config.toml
n_head = 8
n_kv_head = 8
attn_scale = 0.177
bias = "none"
init_std_up = 0.0494
grad_clip = 0.5
warmup_steps = 504
steps = 8768
Each number is 500 + 25 x the weight over its row's rms, rounded and kept within 0 to 999. Layers, rows and columns count from 0. Numbers have three digits each. The size before them is the row's rms in percent of the matrix's.

# k: layer 7 attention key, 256x256, rms 0.0915, rows 33-43, columns 0-127
# q: layer 7 attention query, 256x256, rms 0.0911, rows 34-43, columns 0-127
k33 100:449471476525535495508510514522480452525476503447472545484508474503539490480490481516488516445533546498511497507512523466489529506532508525460499519505487479512515494519531512524500474453523480480526510553509495514504539503499442516488562446502468496493497513497485512528491513500490469506554518457442479440548519532542492514465490539508545488491506504512501469550477505536517481492509
q34 087:546479479467492505507463534510491516481535489535498493551493511459525485521494493439485504550450523536509509527506480490483473477479535497478478498464526510524488504497501473465487506500497494457495519492496526473486537505479531519479497503504479479509504522510488511461501505544506527494500503487515499460527530477448494522487490460533469492518491511505519476491472504493536463491497
k34 090:496493511508481486491485485495510479535497491524534503495516514534519520475519483494519475494474481528481511513515525514532542540493483500498527536514526475444496518508497496532539473514453498551522538525528488493546556506513481502556523449475482458525526531542505510516493461537514484509504529450476490521496478498499499476510521506505490470492508545544469484480457492504530526493498
q35 101:542518509467507504489471497481523535512508523476510483522513503529494477501551467534482495493465477462552526555494473521498467494526535512476512474468490498490517506549486514450495538480493491538475488527507522494477489562496466508510515515490459504506466514428517500518503450465516489504508503516470508523493497522551497525499527528451471510493493439489500530503507474513469533485546
k35 102:519512516508473516511480548504486516482489497518477459508506492516530514519515499507521469546473472573473502482533498503501494515464465482535488502448533531551518504467491489495511516479503478494509490467487503481485484524502554504492408518523531507529486472546495484481546513494524547512488454506521538499448500469468497506500509474516460505477530499504507451445489545454503472498473
q36 108:543503516528524510514527497477495467464504450530484485530504515505481521489485519488479499495540526540517517491531458517511448401461511513464512455506517540562517500486474478539491488475500476470493466502462519508521497462472519519499465471510497492475514539476514474528493500534499498497556506497440533505487488488518505503455452530506506540504488489510484504501468502529467505522488
k36 095:474509519515510594522508489456511503536466462514516460509485525473509448522546507486503512551489483471499521457506497482530497499451509451491538495488477466453466506486507495518496508538505494522495480497467457466518543566509480493464465530489487489478505521449473546473497483497513533514479492502545486499473496487498500471507485481459508511500494480516468519490497506483523476476485
q37 086:476467471466487494526492520521449492475500559492478523493501480500546544487467486523490501543483509530483499489492541480516519564512472499511496498501532429508495536500504510466518489518522526487503512464543453503521502497504504485525516527483558489497493494520495481490488545534481481500464539449506522473492469529535518499529494465520517482465526485496547503498505483491528457461509
k37 100:503486489491476502471503475524492476542452471499522477500521441529520485493473482551540484481478501502526482506497507528507475505479492563477510510529451489531544511506529490518536517501510512517524487571549513506541501487478481457534533503456485509485483508511483493554477506533497476444541518493497473504559498472505517512475527518540542505497518548526524458539452475530499521498504
q38 101:498511515543504501497513511487541514486502460540502448507505534500491497500518481478473489512547492502538515520511500501501445453506503496497490472487498567544539475507486482491460469500468500490510472492466537483477464471518502495504485458486492481475520500471528491486507510498494537524556471521468505503481539475503514522437467500488502565501508516503476459509479550476489523527483
k38 096:444506510522489532498475496484547461540496473499510476523489546503492477494524491461483541496494476517498502487531526475530502540476507445485492530489495481467461472489522475544529490513477521535501492474469469466516557567520539536465436505479463492481525500506525491465554484485501510476451488511499512494479544514497491491492476488420464527511497483522484489471508510467519535522519
q39 086:534519519536482526486545515518504473472528499512559480516522520483548454517504509479473506572504483484501482475508499448503491502497495463490508504524477521504480521495513502486493445521466467530520502520454513465521502510494518519516508451479473461472515498468507510442519510552483511511493493468490519474473517492516502448522480518503456490488496477504532473502491463536522453520519
k39 090:484498489495506492529510522482514502505503507441471507490488523522512536519482515525481497486499497522550489497496496522526525508487420497491516488486500494557467490517543526517456517524531517508562475503482527529471472494511484492530462489502520540505457471515511477533485535467516474505494498534492528493564475501502524541540572491527519499492481522488471467539496538513493506473506
q40 100:508523534530502482474476498489537502457532462490500440516502545514483469509464435480462512518533479496536542484519474467478444499529501477503494499456481499529506474497488517495428486501465455502490467470431542503512523506529530503503492448491485546481496472474491469499498506501475500522524447524468504509511564526485477524530484469467466537502486511497492489509524521480508496523485
k40 081:515498501521478513524459538503506527508482493565497509530517488510521498473531472437540524483481456511467546546514515506504469527488537469496462523531484505528501490501503437505515495513492534515496498463517505466470494523507471516520490522518480497469546510517518530472525482490508499516496491521525490502502514491482484470487493480491506540488511487466460524494537485470475484557489
q41 080:539476497475487503511521482483498503505532506489525535512510506509513477529543511494478518478483543503486501440466459528511514472496527510474495514504482489475462551539539533529496546511499445495461482533509556519484507493505507524481514534530469504494529517486493508522474482483495448500458513501479520501526459566514500534468517540501491525520457467500480536507517487576521494500513
k41 110:535502478463454476493514492490480518479506536486528501467531454522510519506500536522523483531477500474499504504474487542471517501505475497542515546496499474509482518500525524478483495526531538498531543518511516507522428501466488462528535509474512485516465519534465501507456493515500498495511476487549501485483483475523535497512568506534540497508510515470526510569480449490445485488499
q42 141:520452479473510498499543470510487496517484528497506547481482461494535514515510528509514502507486539494460485494467512518502566496477481516496520524536510489501490532534511470533525530520540500513517523550568489489495493497496478465526494568505493468537512523543493514505476486528494456476475540513517497503492440489508516479526527487547509429525507480505527523487498448542522494485528
k42 093:506526498463536524517513476503468498493507473487509513474529487504483520515522566557495453503491482508495512460467488486487515492471464528501495469506514486463480533503484557456501518489512513475494509502478515538479459475451505517484466521470507502539503478504512507503461495513517540482487521477460519546496511494510544483519548511567498493485480488524529518521485458496491522457469
q43 087:475504512476478545525484527462543504468498467492470480544500499551476504483513498512500515502514540500543525540510500522485529506542515505465527523469514487513535473493475476499507528513526479508490484480508535465564496504490552494523542490494518527459526480491504478549497491541533542505481460508513519486512496468472489507495458487466506518501507512493458473492533520474483486504509
k43 147:491514537558522479523500526488559484478514464555523502494500560507480486494518487449489534465556488485500531484533515491503491537506529498482505490519485538516489464467490459528492499523448470499497471473467505469479520511530528500484486511523489505481532496480520502483540488465513510534504470495526508501469503534497449522496465482450475499494530509529466501451520515495530532514518